{"d_model": 768, "vocab_size": 16384, "activation": "tanh_gelu", "qk_norm": false, "init_std_o": 0.0025, "init_std_up": 0.0142, "init_std_down": 0.0025, "optimizer": "muon_variant", "grad_clip": 2.0, "seq_len": 1024}
Each number is 500 + 40 x the weight over its row's rms, rounded and kept within 0 to 999. Layers, rows and columns count from 0. Numbers have three digits each. The size before them is the row's rms in percent of the matrix's.

# layer 5 MLP down (transposed), 3072x768, rms 0.105, rows 986-1092, columns 64-127
098:451422510485550488539490498522506515539536574554477510478417472518493573493434469471512451482563450514503463491499520549445565472469448558468447464525467510497471493532473611465478501464497467
100:504496476555446443413535527502457526476541434424512543379572428551526499468575541471472585458523567449558520456523471512532521555463517484513572484468494568456566534519548497484563531567495581
098:457521536555470504471544536571493484518573497582458471416508411517535580546474491540444468556509512571444529504435489554464512507457529497501506564525505561447560491501485520549466505502471557
088:478543443473471469546492491450518470535511470515458488536517574492518442431505484479554525510517482490509547479487430435469493416440532554459538472489477432496444452590426491511573513524496552
090:481540497488495479508528483492442489538485468489570467451507458507437537462507578463508457561498489464489479566512470526470539547491437521537576475462528497545477472549585468577558575419475514
097:506412510480547512525453474434458484457470514452512567516579497446498537463515478487548473523454495457427515506489518573561534478564498495495456472441498512443468522537536453576472486507522497
111:550458512577522509455482431554454434484527466513462454526442445481469496432457514437473467559510514548546527489474481498452525481533517471468539469516482569517420472543555526480504469480546423
095:560543478506455486479481469526475416506521492488520476507501490446486522539469445523469532546506557565478510483495480477500532472442544461501518562538509534507531472490492570440516489562464523
100:490504505514549528548498568516473491468542443441553557489544468499453521508497538523491472580469458488525461496434456448556486526517484501414541435548459573518440583483514492489552545513494498
111:472468497471493468511445382531522579489450489517448595566481491468497504481451546552454467517471452446504507581541462422505524448491574485575525493504595535517428489505496462503448501517531486
099:504510461470521428508468540527490494548490454452491444482449506543485564534485493522485529463531524423477490464440430424416453431531461522490521545460491478509497555491398510490540588562496495
092:495520465480442484438514493428442488481541536480483527473523509499474602488545472536493540440451495461550517455441530495480505590464489470404464497482520554497452552400456518431492494537471526
094:592486532444493470537488503483520480536477542458470389561418502512560531517459471507482469551523479416469544487510534506457537523496443536522480478529471468523512515499431538403500505499508441
104:492451490556549461517471482535488453436460482520558515516488531560542527496487510509444533579457482541531524463480510580539537475487473553463499492470448513489441490489499467488473501491444521
101:513518511482475510492417438490517423549442469506540419506531484450490518473440460472502508453547483532590536475474537504481554527501487444559461414491548486492482440498456509481516530493443435
104:443511480470525427520455484516466544511409486525537436548532461490512531559569577544540469508566474508529557488485494499518536508532543516485469468512455455470443540559508536455483474583551478
103:529435459534554479538498488511517507549498479527498537513484511522505554485497435544464422507456490548524430440517470481473498573502529469469519534433477526510483484487497540601570503568466507
100:470509515423504542521424539470445474508501449424533490564518521510508510492513535543512442508498470548441486544446530514473419480472477449509529541484500540463472500502458434465552478499456505
098:425491494495452499511463436550480454499481444464512435491467414520535509501582524400545423517538563504437582460442515517488461515462509462495490583449448484485446592488492495474535505553485493
099:512472495478464447556507531586543529484445519492467466479516533595447565532408659480414452483512492460512451597445525512449507519495444494491514466497453487457422507492461489502494498514442553
100:576460502479487466555537475515492478481475478591562434492588459514548461470472499440542584532519428449508546537500489530516485446514466420518532494467434513406532522525483416495538451471465510
099:491555501514468508474435536489499567512466538520448521495567521483499494516497445533559463546533469556517519454473505433485474449404481555505521424471524536428490470409462474476524511475598524
094:511471586469526524459599529524497475529499542510525466384486550529478494531474426465515453529557468484561498442522500553532494477510529449539512496500499536539459534519531549493444524502517498
106:610532510482562499505420509458500542486480489491522509480483529521541501442461461512522515543622471594488500521487446433448541572529425479518420502559467485499515559461525493526513448507548479
101:508467491480530461503439490415500563481467470532527576523381599557469451501463493553463444494505548581501506573564464490544500553480543475430578530497521525494476504523475486490499428516468451
102:506432504465449528468529475497552519446507469522532520555541469519477472577508432528500468457484447484501499544555515480460488507510473477439481532533488515511506537488531497501578486411523528
099:480519500450517490489506429401509441540474508506552506482487492554488531558512491528560538440460521520523532444396440531487505504510551422519531528472499449487491461486505522509515459487507458
102:514492535533580508519488471467446464512504474479488549507604491441480537508488533467507491506569427470516475490510506522452447520439586553542517547495504575508486448520449466450527481437547494
103:483473470494542533533435544466556520499465466479516478590503548580481525415449492440517487481508475487504524570521522491485526551496483444444513476557510501543502510438496491511473512433489518
101:513505533418472534575483512451523524490512506510502468525487470416530418544510509510468500473440539454577429512494480487536473526473521483501539449521515494581513547588544442437469527525501455
097:474516452538539513505535481484492494503536530560476423400543517454570522478529529513442492526493531566513503457515473521470490577513530471439531486517484504483487490444482511545566432504470498
093:472523530436483510478461524487536500391542564493489507532474606553516505513481459611473528515473575527445533508484455527476476548528431492462514440511487484520481606483444527506519422501518468
103:442530516494548515473584501484481517467549523559512515501519454513472519507471540487502523471491515458421555586481443457530508553450494500569426426476495562478509504409562428516468449476463562
098:504470508576548500471574489451470466474459491541494462498455483582538528524482549540497557449510468459508496491499535498448531520484546424510437491495578517527486494551523520563522530451416619
096:559455588542445494475407507488487500517550395546594481520547484493463532508503422503512501607531539497469566502466514529453493573501478479549447470526483495501505518527515501517500488464505548
092:555487444545539570493409472513476503464536486504517531497443494515543497502485539500487523539535480478495545494534538456515473522457486526483551472512548538461550538509477524529448543515465466
094:480455492478547547502439522504585493503480446497567514532470403451543517532546528431513468534558474499484578463610546557462474446490479500536473477492543463506493500533518514516494434537438563
092:552514519585539532471479551536510589514531479459460500523460437505510512497518550488560516504504556432498532523433514444543554508424499488478497489553527516497524524584513570489494557533534530
099:496521481547537498544494450516512543544485511512495449508514523527528417508451485458557534501542531549458530502494460534513559585565515522528508437549539549572410529563508505472491517524573547
095:474467498476487512515530415503564587531451490546514542456495537493472516538540441464505488489445551465508493465544482477498521526444495532445567547462521447444526560498464529549570453490528545
099:494474489450582522436480500506569426526514558495516523442506514473548434455504543504519546505479478514465471575471521451403544565475512555432482488522525510470564561435461580480502445458522558
095:448568549516520451554561547468429491516551479537446466416513461505504442531525523563550612524491545525495512597438524467458530450510472512548432529466519500478502403602578452427543565474534508
094:552546470501419461534551478521487528530475521464470489526554438452457557466524534569447485528504495460496553464464463514457487572522473426466449513502473480549512416542489471495485403544502495
101:446474508561511528509428603530477550471486469478504484479477530491503483506506496494471488490501486426486539445558499510463443472482434577514504517457462454509525522523531442430503476539512518
097:501558511574501529540460500500461514551477458504506477526532460519457463537535429523534414524485552508476508489442516487457572548472492507510512508459414427505527502506555497478480450593514454
098:480561482491530462507496454545507515489447509544548503465536509546381531421495481508508449535518631548471508433567529502481579577448566462525458531517508461546525494490482448513508582483506421
098:523471535519450404539483440545483565465495510491506438470545516525555439550518494455508574528552415446531488532469558515449503482513522468561513570499512503461504440446382489547511498537523540
111:539507490493527451556512490522516451440453548484536544434497485523551479500527560447488559434516533442508480505556475552492473518584475522507632513491507429483445508536528500497472466467475555
099:493567446524434576573512529467508544499484511486423549519501443566425485547478556487491519537521530471541474513543457508476550476484491503458531493485576527449457501537555488546468483469531533
098:549517455481447494472507444397528461495488477477612448475461501560456492480479548479426473486475596409541510457485518535450468480545459538503474504402477576536530518482459499461470425554515502
097:454398472489503490495471521504522434511509500483482531482516467465499533476533494508574501474475551459554598378519437500481477499499486402506478453490476469567455541533561486546533506510488471
092:550475527492459388486526489504627456470464540468486478539432505505571478524457485489490548554532548515553539498536557507529521486532479475557438505536491488472382520514488497439537451479559457
100:520502505510434565458515507497489521429546544512464545473512523532542524501524515486474411554534496506542552480479503503540506501513559515504456462536467582520494547441437528496460461514533505
093:518435519536457454490485467505503531559528492515512517534491532478474537462511494465493503512472465483522528457512531515497589485507387489517463568491494522488484524502470511542574481461537525
095:466459541593530586476439484520525527485451495549496466473537508487499493519543455463438476477551520529572484469469496468458512498550507527448532535510460437511477374482470481553539506424527478
091:476484516510432578511555573482481572451457480522458460475439601490471536432542470434415473497427526571537510528495492511477499510503487490469527468532520515493415469517473552526480557483459471
096:395422468434480496537499452494478519415463548502430475494384513527547526479475552478525545593467546478506546515516483620448475483453460483482476436523526473587428525439463476505535499561515519
100:454528574490602489494485469485474528552513514528490512458486487578478534511494543545503550517507534506479510500494419473518512519463531523514392494491477500546487501525387466453516455414515521
091:442556527465466504475563556472489542469501480462533509474468500550581540537453436488539489499470611523527544502472507476453486464465488493424533482478529438415517476482644425485517527527484465
098:497473457532528546475449450497493568552496551465507535435475517512497537486430541458527548479519474455472604512516503512488493513513501459535471566548514467397480471520556495504481542547567512
098:539467431488461533469574544564579525540489464473502531426467564398495519490452532493456483486482531433383531556484445453419458514490421457556448413504379498477480454537478498469531558489580487
113:500497493471527515467479531583478430607445538549538469501551431463507560504518571510507538487435532448438495535496490466590535552554533487466534397455483471469528454522483508478574505457439484
095:460429565531534506483584569482514573526516491540522458546487445487524607555498479445489500469512529573461518502488569469521500560516469470430462519561426546436477532526518509586492460453455492
090:491456623560476466557485527495440456534431532480470589540505462518481470573489480587527491565512504441535524460492497525478492535445522439493559465496464560499527534493493397477496527445469524
119:537517528458494507506511524537473505528504544487528524421566388479433469408502510469487503519436473543462495487561481518584514550540436590419491468473524483482554431508498545539513435478488502
094:556433478481518428485436517503493496511536519544432453505504526505503440529520488510530486544539535488508475466556437468467482584495518462653486561491516531430506460454459559499495449471530584
098:533471472526495481537449472480559533517551593491473512439552557434526483519509531582528537527490532481473454483512477502527459569458544525402508496543466523500509481437433463495489493527520487
095:496518469444522530438538566409523508495442569469463441513476491547509518493563504535582529444474473502525511488545484553508505474431479498522501517491573457468493509506554493422418522394424443
095:493551483472542420546527462490448522428499499479482492517453510444470493491514484484435503519487533483428531515461495494518476550401470456491524480482538473448445511446513484521490480484523541
096:501473548477575526541494502479499587511582449449492538446481507514482458442549515463538453532453469460484468507510538487488446509546432554502554520505526566528508489498467482459472538478423435
098:576482478581416573452534504506558478444477557473449453505531445528483457583546499527503528551493522594543472482526552526464557428473535456444521464490554523418479522566489450485567533432532447
107:526541521496482503560470514476536465581483503504413493475534423481482527522445458497473586487465425428495497531490465619442515511489444507539455473475431457535523481463535540558580479523501513
105:448443527543542492501548455578459571506468523486441518496447475519431508527545508550510472467504475539465515495515471575477532509473538502501461531563469433554511499524468518494515431519479520
091:447534516507448532525451569451476489474411477451487507560524427519447482473478452439422527425465506574449547522485512442478490498524488465497529444570552543436405490535537479456473612504489450
109:515520434453465553499504450561468554485479581468479538519419525529503525493474477514497575531446565428516511504450465517531515465494430521547428517519423454517509419575511545498494432457512531
102:511475460520540493573505513525482476504479496499480461503462523469627509419478458503446512580555484502537469496521492486489511491510490509453522487454481471535498517488517485502489502498554489
104:512517480440478527474513536459497497502505474567481462452510477532506497440570513453499469468534537502534501430501566515496424500506514455535426484480560545531498500497497495428473509495535499
089:480410418527534483500481562551459510497491561467478480487568494541494516524539445494488495495492478458475459437492488512512460555525529507421545466486523503452484473530479496529516535552446517
096:488452480524531532482531512466558479520604472553412503543578517467575451495419419495427549519506468467493541441494530532512474426514498510522404440496497550439504524524460532479483528494568536
101:522515565496488435516537495495563484519601482443401557531530482493447502525379486500463493574449494422479485539509478506563508509408517490495488480489502497510511476456510493538477503541504406
100:502458505583441454527509498435484526483499528503558515418551521514561495548448583543548484523496450494563457475468487463437467512479467444487509524506497497555543499555548422522548482535512475
095:469515490493545542542513504480401537524472425473442416476480591460419494547502464502434538570542527498500505474466504449489555522556538544538527533564488468502455538448493500514541520545524491
103:560505504524473513446452575443522481503474513575529527525553440546489530494455533529548528542529565467485476515489475418415493523528470546484480508443483493501498495478509488468523497464441452
094:534434537491533469444469506527496457516513520484444458530514453521539446507494490437455470519570532498519405499517537496531585453588568495475467441506512490488483430479479495429511481486508497
110:509468511504487443520487508486446413530443512450608518566542413544527532472460482549525464477516530490518475467540519526452509585531506537544478459535549513499494540472487455522481476533529507
103:415485463488427513529541578504474460505516489476458431456410482515446470499517473556545510473424481479467490472536502485491517563511515563557478522538524527474459559504467448455508543444495500
099:495432526548480436475455584462465555442402468473458530528503466486494539548435514469514441445493554467549494440458476494435511517495513453486513482469540517502486419467553525502506466498538504
095:474497482459475494519497530510561501531503497506443435486476451425559569549521580490531512574514472468540487497493475501469462514504484463484494537464570487508455491541506475442520455483506500
103:472541395483538396461504511469556548400504462478466447503511527547512523468549462496459544421528502466453510472480480539557516474556524495558484514451543451466508549479596475502512558530421476
095:528443528509447470477514481527499570508468506502495472528551477454554475510459478483452526588556519539530505450544538513495571548456513502481459464531559539476477552537460474564541460490443473
092:455416498486513477431524478479528458513462485465542479545503432523512476436462509494534429493477470510512510527502506392477494530446532466469496578479436544557471486487514469474393469569471511
099:511426488497522529534470482507492485422467412557504522434540522430471601542568474520508566444517527502492489506510488561483459451581421519514517449538500515498484552442465448497555477492521504
105:443485468483529496462529516492494425538537511454489496471472469555508552539517513489483438524498494543451473516467437543482530539534489404501455508513528464496459528464525489523474530493507440
097:492479528472512538492500545479532515511471527475476517580485522528557528498432492498510507447512475498508435594530476501546487527514518407580549366486507560477469463524493550515530542440501422
100:524537535544509541481487465524522465533501540507513502495451477580478482505404512503533457486436488509559461530450512561498485484519522480590462515537467462550492492606486521440545506539533481
091:473519493463498472507495504496500400498439463549503488482545418516484534513472500542431544472497557544532518531501429487422443500509453449544443489524505442471571506501493534517507533522437460
098:529453482460523494563445469533498455497444437490457552460560503449488527503498422463448523431539513521506482542510476507456534471489513485476550537510534487525541484524507527453524455488480509
101:481450513521452557533481491488532498584517474521475529522523522540483576428487626507501450540500467466524501504549463467518460526455522448435489489468517470477567505417473574583379455488443467
089:515480452502518498539516522543559496479549506514479572534454532493505495513452461465477477515550445452550503481496540546568515436486467482498515463586491477483502477525521566530461503473553463
094:578523474488595538542483562526423505432505500486449521498488552514491406499473546527509554509525511564498510456523390511555554496500552514510563419498420461481541531485575495488481497512521458
107:539482509464555494463512518494456452491453461495570464467410440451446467519540500474459535533560595553507466516563424508503457541511445484536542464472524521470530547466478518466557524576512508
103:426556503448568550481562413463530523501559500515446496543567498514487455540526416431563443482457517558555447455481508558550508526507528495552515476524538518464541542493518516517556571552562478
103:506436518515516510550459521504433489566540533485500536460546509537513532441525550479539517538501433499516529509545511522463459516487537484515486490474518485440519590462487535563495534494365503
101:544509523478549500475437460508499479508475523552521509509502532555504480521516478447459517541504446506482433455427520516547533482465525505529499494441499432453501494462452616536515481453452543
103:509520516535515499504479438517499565485483483460527450514439447554468440488438461541519505469509553511533481498525507584543498541552499450506471565483585555528489545535495540490448529493487436
092:398530577484475525561518521517546514473507579528537461534431506494490452531605486520457495499461562492521491528523487565549488434493500494520531473462479497528497567540499548520474516531465472
102:491535504524548429531501486471467512521538483498470551431523456489506528540505494505556493422485422515502520513551425525531486508560558541533503507482584494444452533532471476573475467455469544
# layer 5 MLP up, 3072x768, rms 0.203, rows 987-1093, columns 64-127
100:476534521524542404507447515464561446540514493474594457547563530465532465521461462470459477483465468523489563473503561475502409424471575474502491499491536502405476434473484463488508534524495409
096:488510445550520489499538487581569453457500504516483461473506420544468405544503525527467491480511502541502466452481550470564482494442544540538460498417525477436544539462503455473475479437495513
091:499485442511571510548572450511488514416583438514513558468484452571464456514467491462562506534499461506427568512482555523494545548487509480468464500542475472571501505438503544458484468497488481
090:500531490484477506515563488468488482419589467484441563504522544504571457480529392496471476554533484447412512469464501489449520540494499462489489482484551462495492485420411461464461432555533508
101:479474482563422503547464462553510575433515504476453508445443475522447428512511493475481566525506441544541497561465517441551506485412501516508495522453490487484518527500569478541554467495601456
106:482555481476536477515553474539515526580513477450544597493515480555508489461495447502476496436500515516512494499456495436486573542482481499432484513443550479503508548496470524545573516491551552
097:470542474487505535519448452544489524424563516510472462533543499470463491486563467529538450477453546565561512480500506509470504511545512464501516533478470502561527450517546468506426512512511463
097:480520490463566594537511511581522532529460480476466478522478478422474481466560491484575544506509488451505537578499444560500449480419513512544482479521512467552466510502531516473476526502513544
111:495469477500443466553442494477512477436498497435552493450451550437481481464508574497466570563561443513521512491491492484484578430501495533460594476510576524509532450532517464460498535535500515
100:519560535468517403543555488528446495433473560463535508546518551466495477490469436481561492465468461442481467549498504513541489570508513490480467498584523455511511503462574499498400553455503517
094:522601483478471527489517518540464507492482511441523587484403500488553578422435481551483498492505459512532453538524542472539432497584497510467491449487506474497591460536443506441522473593500535
095:481501437540517506502478479548472496495488471499544524480490498513552481418600541493516498551516505458497458547471407483543463521470521499429491501498470515575580516493563427490442526501450534
109:462427516552514499548580540508503505504551525459473437466473519516482473554496453509536519504515443521470538533469504461465523510526534517508490544519492499440507488534488496456542571478445515
106:424514481570439538513499507467433470508477441494532480536449499524527486531436473374577572476533482509483468437498617505493454488530526484506526426460563527497523462538452475550503477509506448
102:535473493453579538389522494538449478499569560479522554420501470526502590478474527471494607507416556451514473554557463472484530488484416502516502525526429522524526458505537500595508446514548519
104:465511483503467489459498480507506528516464555497475444454540549466561550496551450509472495462534528466531454546499501547463494463514580464491483459497518469495509495495489541519547513542508420
100:497504555511490511507478460513486530524456533495528538473490541518424476482552501438484593436516562564518499479461503486463486494563507520487434516439556522475459513527517462523450437494518524
093:525506500565487520517448482494572502476477471506540538481483524420486560542512578552538609520477492509499489417510418492520466467513484530484477451462600455505492423499431493518564458529532468
096:543501508487482440557470527512411443519408472482470478521493500460466491472542415510577532568507593436504481532530411533499484500462528561512477433495533543435480485538436416524534499484474472
101:522607450500513518515490504457618537546464469526451513511478511533462548458461494529514577492453479514525524498494554531511416534475543559508569521534478544459438475459484481471465536529536509
095:482463637492483473508475559517540484459515530488452543457510440477407529578402460581537465504494456546470526543503446466396480522462465561481514489472573529471529523486514560472497442547518553
098:428572534520548511537524472485555485514550500528507595551484551460416465468484477510486509453477491545544504534483543464482492479489516450453496499494485544549566462458467449546430592498434524
108:537553418538484534501476419532473484569545503452527431439499525513433541490464453508538579502542484593473498508493405568440503527472508531543515459519444510467469499495489499501524516503420554
101:545493453494468472461449517385530483449550535498492477560510514471476454457489460451521478480460550433493487477441548486574540497553450472481547533485513548499520426499500498526448598468503515
105:473469466505471471487501560499563406531509524502550464528458504374505492528538540549480471480536520567528581473489493490472502523488554512506491499518495419449514469529476461451440476448432471
099:530564562529548454452552565455456486536526494492516423481529520625382462515439474535528530556478452509489478611488526557467530525527545480540539470505453495470510503580525471508496525499490428
100:468411455464487510519498548459489444540549540526546416524519485564535471420531501477518541499472569521496506571425495501531456495473473497483449507482515540518486486486492543456519473544453553
108:489532500499515464508466497458505484469531456577479507541539546555462572519447526481503509505533492538490501520522473565445518507463533504486524473545557501504470500453507533565483485481536508
105:466478504498465478517447492550478477492509521401433448525518463458534456584535491554519534501490457562459552514445479551512411473544504538544520464477561545531565479508526494481509461450512491
097:539516522503479541475509561533532549414533459440549534551460490458489404577453476531512461523479440504444473578460573443503456504481471523529540523437512486550538481571449497514503535523518499
094:532532501487558529516458508457503505471536498489469437467527478513526552472454532555522496480470474482427542477460492431506383420529430464524524455543463496578484445487505516564513520504470546
103:489491570553526448552438493534505485454430505571506498546484526476526466535439461484451442524530510516486502458478531495521465519513492535454567494509491506449475494493457552473471537522488578
099:488550468560478544510461525537496458502552544504466524435536448474445429434435472471446504468500485526472436500507482513524530550538502460518466491506550456548506527434496544459477474408507513
096:501516466518579531507497512544494465480362492483399485483483493481529527557466511593566508520456498431450532556441508464544476470505531497558454464500532476550419456507492450488465460446510574
095:373477484526493463504522465465516494562487509484473518464487469491594565457557469580509528444510513469527533498505513562466533491498502472503523520539547472461484469515484455527519499496502477
090:573499504417449506486601485499508518479441524489428566467522597469482524465467529552566560523514493476527507485504433461498457457528461582484509428404488476564448461475409378557535494422438508
098:502381503507486541454507514565564539557529507525471544448540469543486501531480465503526554514531578423432555415547476538466463505495491525453429493541460499466528486459466506552580561486510546
103:527466456525482421587482512452557428499539482513401399538503556511469550393548473544472571516473443574559517571446488523499544497454533512449485590548514496449483443441482501489553462530447528
099:538541509451520448430466514496528464535437492517472515574453464462558517518553525474545506507438489513474508487518400605520495464572486588552467418469445532481565550514466499552482494459480528
100:422515544410546440471513428477457420464473546499488498462518499467543496527448544484487480472494441554485398496523495443374482421440576532464520529487556468545556511465506561477505563443467511
093:455503502438479483416521544458515463487521533449491503493465530473540539558480524408522532497516471457505511534496570528495501439472572539528584516495506479531493472519454591552464526490518488
097:465427533553615480514563499496558517474457540554469545502446591444484501502429503421519542454448457528455477507539519472536482412480467479512452460447536534516497562493563478539472562529532458
102:525533437514499507525374469553538466500493489462451485547534471510523398521527515535445544504530465469432536454539433520524506492415488570475469486578524392450466567484521512485457471472467463
100:581472549502523521477538463558498391474507502462504522548471476462461493492500513482419507477497481528522463497520481562567487421454505517503522534508485473534554444483513477432450518482518523
097:531489553549496513461383471428475446460582531489528520466501586445504495537527553481509460513537505506501488454567550473565516502557487522508457515455540475539549470512403501505438501511437602
096:526529487524485518457477475519489544529524444520534523482539490439563490480508544501535523478493519530600519509515483534487519525533509606497455473556465444489538425563513440485442576569515498
111:552462485518491401554586514515469479509457477497510551476469585525458479521536599471601544482461522496471461401509421536484495441501485432509520473416485487460499383557542516510482536490633500
101:527482535490527563458430498507490459542492485469538504525455525449490467558540473606497440498548533575466571470510534504561481478484486601538523492554405464586477515484503479469493434405537571
100:490540474566507482407455566540507456600412506423477507545503525497513434526524501574502496455576470436467467487587497424505457460538530458452496503434449545572515539508478420443561506482466479
100:465524494557509470475495495604482396482535486463467558491499536517472528504447503551491510521466448438455581486539480463522492521490502491553556523425450503560536503540415507466524467479473504
096:437502489518518534503436467422417485413518473524499473535557548477426518469462461532489470482458476526443451493464520563540525469533523517513516525412509502540516445486460507499488431508467462
100:467427494463474583541525512579527493500482554495492363536513458480452520476513470506518462542481534549497562552467537485510459457494484469537540477479530519535494474507527492473557500518531471
095:477507413523521527487488549485389453502512459517467488448430529468523491511542519524526482434543478586490453492499481496554586538564553563487513510576467512516461530544548477491496473575415522
095:539474456525519517532488579486483543512535541545524525399518512449576559508437477475522524456491469618441496495540494530474426523519501432529488449476514426478444479502475471491464495441548455
094:488454521504530525478435421433448513528481495440526544507566458454493498569431505593501566482472445472504512480529509478506525477547458534439512476518472547457601479457527508416540462375586450
099:482518501561453521477493609456555536503517464445497566579500491484506504469461477497537577560475509516506549496436519513519452429506475546441515528495446474498558424448546529453475522504423494
099:533478448508538531465457528465497561453437550536530507509464478467491473501492501552527449457523482579484434471463557448511526537493458488561567557541465477498500501500503449444522554543474466
093:465470528438467428553483641483530520452522525529519438507443439453508535506532515603525620531428447496583496564556524530478515494537571508440493494506537570533567469481477467482544434526447449
105:468492511592523442528461508495434478469526434447483508507534592567485508503484481533463573495457482500512511571463445491471501470539468453575428473515481495487565483543540456485485530524465567
101:466465516563536490488510468430458474453539498476461430538529495549464473457474527621488512529526551508534553516517510538471464512505421486538529516581544533489518439480520531476505480510483536
112:484415502534456535507440464573470526503531479474499478603468511438481494515430515493506526436411549537528503433552513551462488560486542455572503532483465418522465559528561495471498494546448541
094:524499553455515475571489514479487514566460441542491592482590433443573574524541492422468478542501488540481536471541492498570452593494482505565500442550593457492507456383549583529484439417506422
095:478540433442549511486478497496485493480471488476495439511517474548518577484496546450452573454511487511574421519427428475520506500522451518591436576512492472505507518471564535509551478526522492
122:456561547508464471501458492436471575531592532531541495462532451474455436435536531555575504511447411487466446568507504518560515482491513558500480429473504521470520508499499526485502516472484449
095:462511511451497466478478531510536557558498448449465452422457423471483495387497542581478409519544445473508456578525491522511520495551513481468432476537502526567509465415442476499510524484514426
101:498512440471500536495469458542568479455550520526507543470527457480473594430431554521531430480489511467559497480496485519450488523486460452529516472441577483502487440616539545451460502451509460
093:530544511610543477579449546549585539469462424465548505479481460480503477473490562427537514514449509441530475521429449451513507486398467527559479494518459471483518529532456463520520442510466527
099:511442563543493483450500452458442503492481502551460518534480476538490493524557434495503547526474510547463487535520504509528436530549454527559591511413427501464483543485466485487508494512460440
097:450432535488465513472500581554510488510559471565534548430504469497578533478505488463558493531471471462481446487438465435518497530477483471546448460512510471455497431436502475538567441540529505
099:520484460471548555504499533577527470531532553443437421495483527606572561458502528547463536498551481484536445511545499470458481572476561493521515524471491468434456495459468591508508476488537469
107:522473481558472498500443562428513462449517495449519423450486556461524457471544481492514456546477418478433439486452517503534486445539598482489560514478508513553526512517507471459457603467528479
103:418416492426510489482513556486482529469514510451545510471480449566441472512464508424517503484442459496446447447510434553452516496409517466508465518525443553469382509476491464448560501571505481
094:443419393480566519522564551499442450473539493482550478514616517524534487542448505539504555508449541482499506496504466529552508466481520517514502528534492556518508511504554522515446525531516514
104:515480490533484538524523414484475469478471450506482439495478516492494498533528492492497452484448475576525442403519519477459500521463513466389549552511446478522465475514495479496561517416463520
105:514473592516439549527496468589454514496434459486492515517548507447487527542443514486539481501498522500543554513460559468512540528494561529542459518476525440538501476535495435469554470490509493
108:481532473514528501488525458444516510496491461427514455537514520446511533473478511511481549532450441469500489471617515542482482461500525503516472502497511547465453493467482592538491546547549432
086:508502499499505470450514473602533560465506513512388445555481415507466565534546474528535508491546476472490506533478477544467501539425494584513478515455569480495473504488472531500564569489576469
099:434488533573538516478543499507415480536454512528574504494540516448561554476578524575479482465508503496480538469508506465473540513447511444605424494525522465506520475512494496502460456498480477
098:537513527499466541501506476506458494514583496416582569568551528465483507507428462580542549389463490446489467471494487524552504512500519523497536464496497523542492488534558550488498528527506522
102:499475498490509539506458563510424509449622461503503553442541530497478503538508538532518442532537536476473534474599476508456505547571506550482459440511485512441520502485609473482525484454471505
099:510537504528489567509519478532474558528553498536576473489470519490492448513465554463525571524485563512485527533553407415480488545522556522479556501477525553541574461472476505460472461503556519
098:558518506503531531453474522560553453484512484521478499486443524469472515556466457520450500479572532487558416469520515449476497497531502519428500471458437495462498479523571459463446566523513457
097:552591560499485500553511515503547518512544493553513490461431565550513479588462479478431480485460468425479460496536494558451468502440531418487507418593520556423564460556486431506483490537531462
104:456521524500480445458467512530543558511476491497468475524574511525522465575532498430453493433522472549533556452461463533492520450596449540461501473510538502465511486463448471471462523434548514
102:532501527523505501528550504484529538507496489552496497571526479536502466468484486459471468462573476540435520538450541517462459468398604444457584542506498493474507471579464425491464491574534480
101:473471497516518499501530349524473450528535547496486575573521501527492480527508492612502447437476497454456516519523510532541499439451527503514511528457445532542513550459499504508503572512523522
099:501463532464520446427503519488470510500520483449535515550531538515484433469435481552556549466523526504546502476504484529503470489521472472525504484512513490550619537520444477492568480488531511
100:444448514511520480546449501474500513549479483497546491483588491495511507499534509493572491480569498435503554560503506457458472527446455447483531442533432487412485534550520556525493507573525513
095:493439476425565518536423456532514479434574510420438450534539527496496525514445552456533448449567492432481500448509464495435470510476528446543502505463531482529551456536472574505500490523469451
096:443525515522462499480466508500476441493468541453495494424472522505480500527506441555483511476599527477467482490484456614484442526523503512491509447498468391485516507484539502463505487434526494
097:452441451617463477469473473526497508464557499531438521431496492473495540524591561489479482522451555484518507584522504523430517537530495559450493477541472499490529507424475474459492498517551475
099:587443519537472485523525562498431513416520470543477495517488456464541543499522500514551544532537479442442573471501539463480487458483478426512582506519522549485504510543521550421506420449431513
097:492587487536480528460526499497521520541547513560506462466571540495553412499495497502481546480409513446486530447565497458565455441524443418556481434420484517452499543442490463574467558511487590
098:495509439575507459503479485601459469563540508476548487492532512451484536517593498459559486504518542437521460474515492472510524519512493533472519499549479453499588449540495602514462418506465520
095:520477531496549563516540485485561560419558477424514426549445539566556488517512550501567466509549521521477396492473574511413522433579518528482539516543402511528471457521528396528508562457490568
095:537554536482518533415568428491443508490597532530547443524505466481495482536542596428410455524489484464546498474557491555494523548471507522488441447537562438461511487578594492522516518494511532
099:570512522565536504563528489538490528546478540545491490511475454479478454563488470483535557467481553546511547524392435521496514537535437523543534537526449433478508516463516499491499492466494447
097:487461535499492502536553451481458551447491518509545497495478450550486533480454465499457476521446518483465481503483522485497592504516545546457474539390493487498519479531492455500462561518490480
097:443512546528436465412458467466579565490521473425500526527519495545534510528525586466501496523478530487539505593517473502557480547498530509516493615502496460422507441508419469477570517528522469
110:485472513554457512428437516568526454502436494486498562503459511521486494515571561501556472541513453470447495460536526549427431522428512477497495487549532543460472499523477432536451476484532546
106:500508504477519484461543507501435496464528528519503439511459492533484566510522500502462482478463476523540527474480478501573509481528464481544522515500444492520599443526503483506499503579500501
104:466541504536489502463533462533447488584508514580486529565508536539485533487515500546438558523438476535477456489505426537535482500463552585524457494542483395473462521564452453492500497412523546
101:442542592467499489568443466510518518477508548468514498524493521527432500511523488578565454525429504558511515460540558500506454430449529466495565508493535501478515499490529504548481487529506462
103:497587435526533484485486521515556475483543473465528510503544527560451445539466511480555480535439532471503516498474494483453560556452530578547523524534515413470436498465498486507527437488485520
096:497582500415467548549475520506474482510496488511499598498566534601513528448439515441438470462470511547502401484494483536503572471562422424449513549485495545498489454517443447500491504476551585
099:584447479536562471487541460510474535495518532518474570483484565479512475523436541464538447589428443460512427414524531510526467474486584452527493513533444489507465559535454478560472491482527459
096:479550454456506510423534470542416480493559506541526545523548473518510506553508529474476521464524538456427529471405522442509561524481494497473489482512505464501564535456495494538525465555542479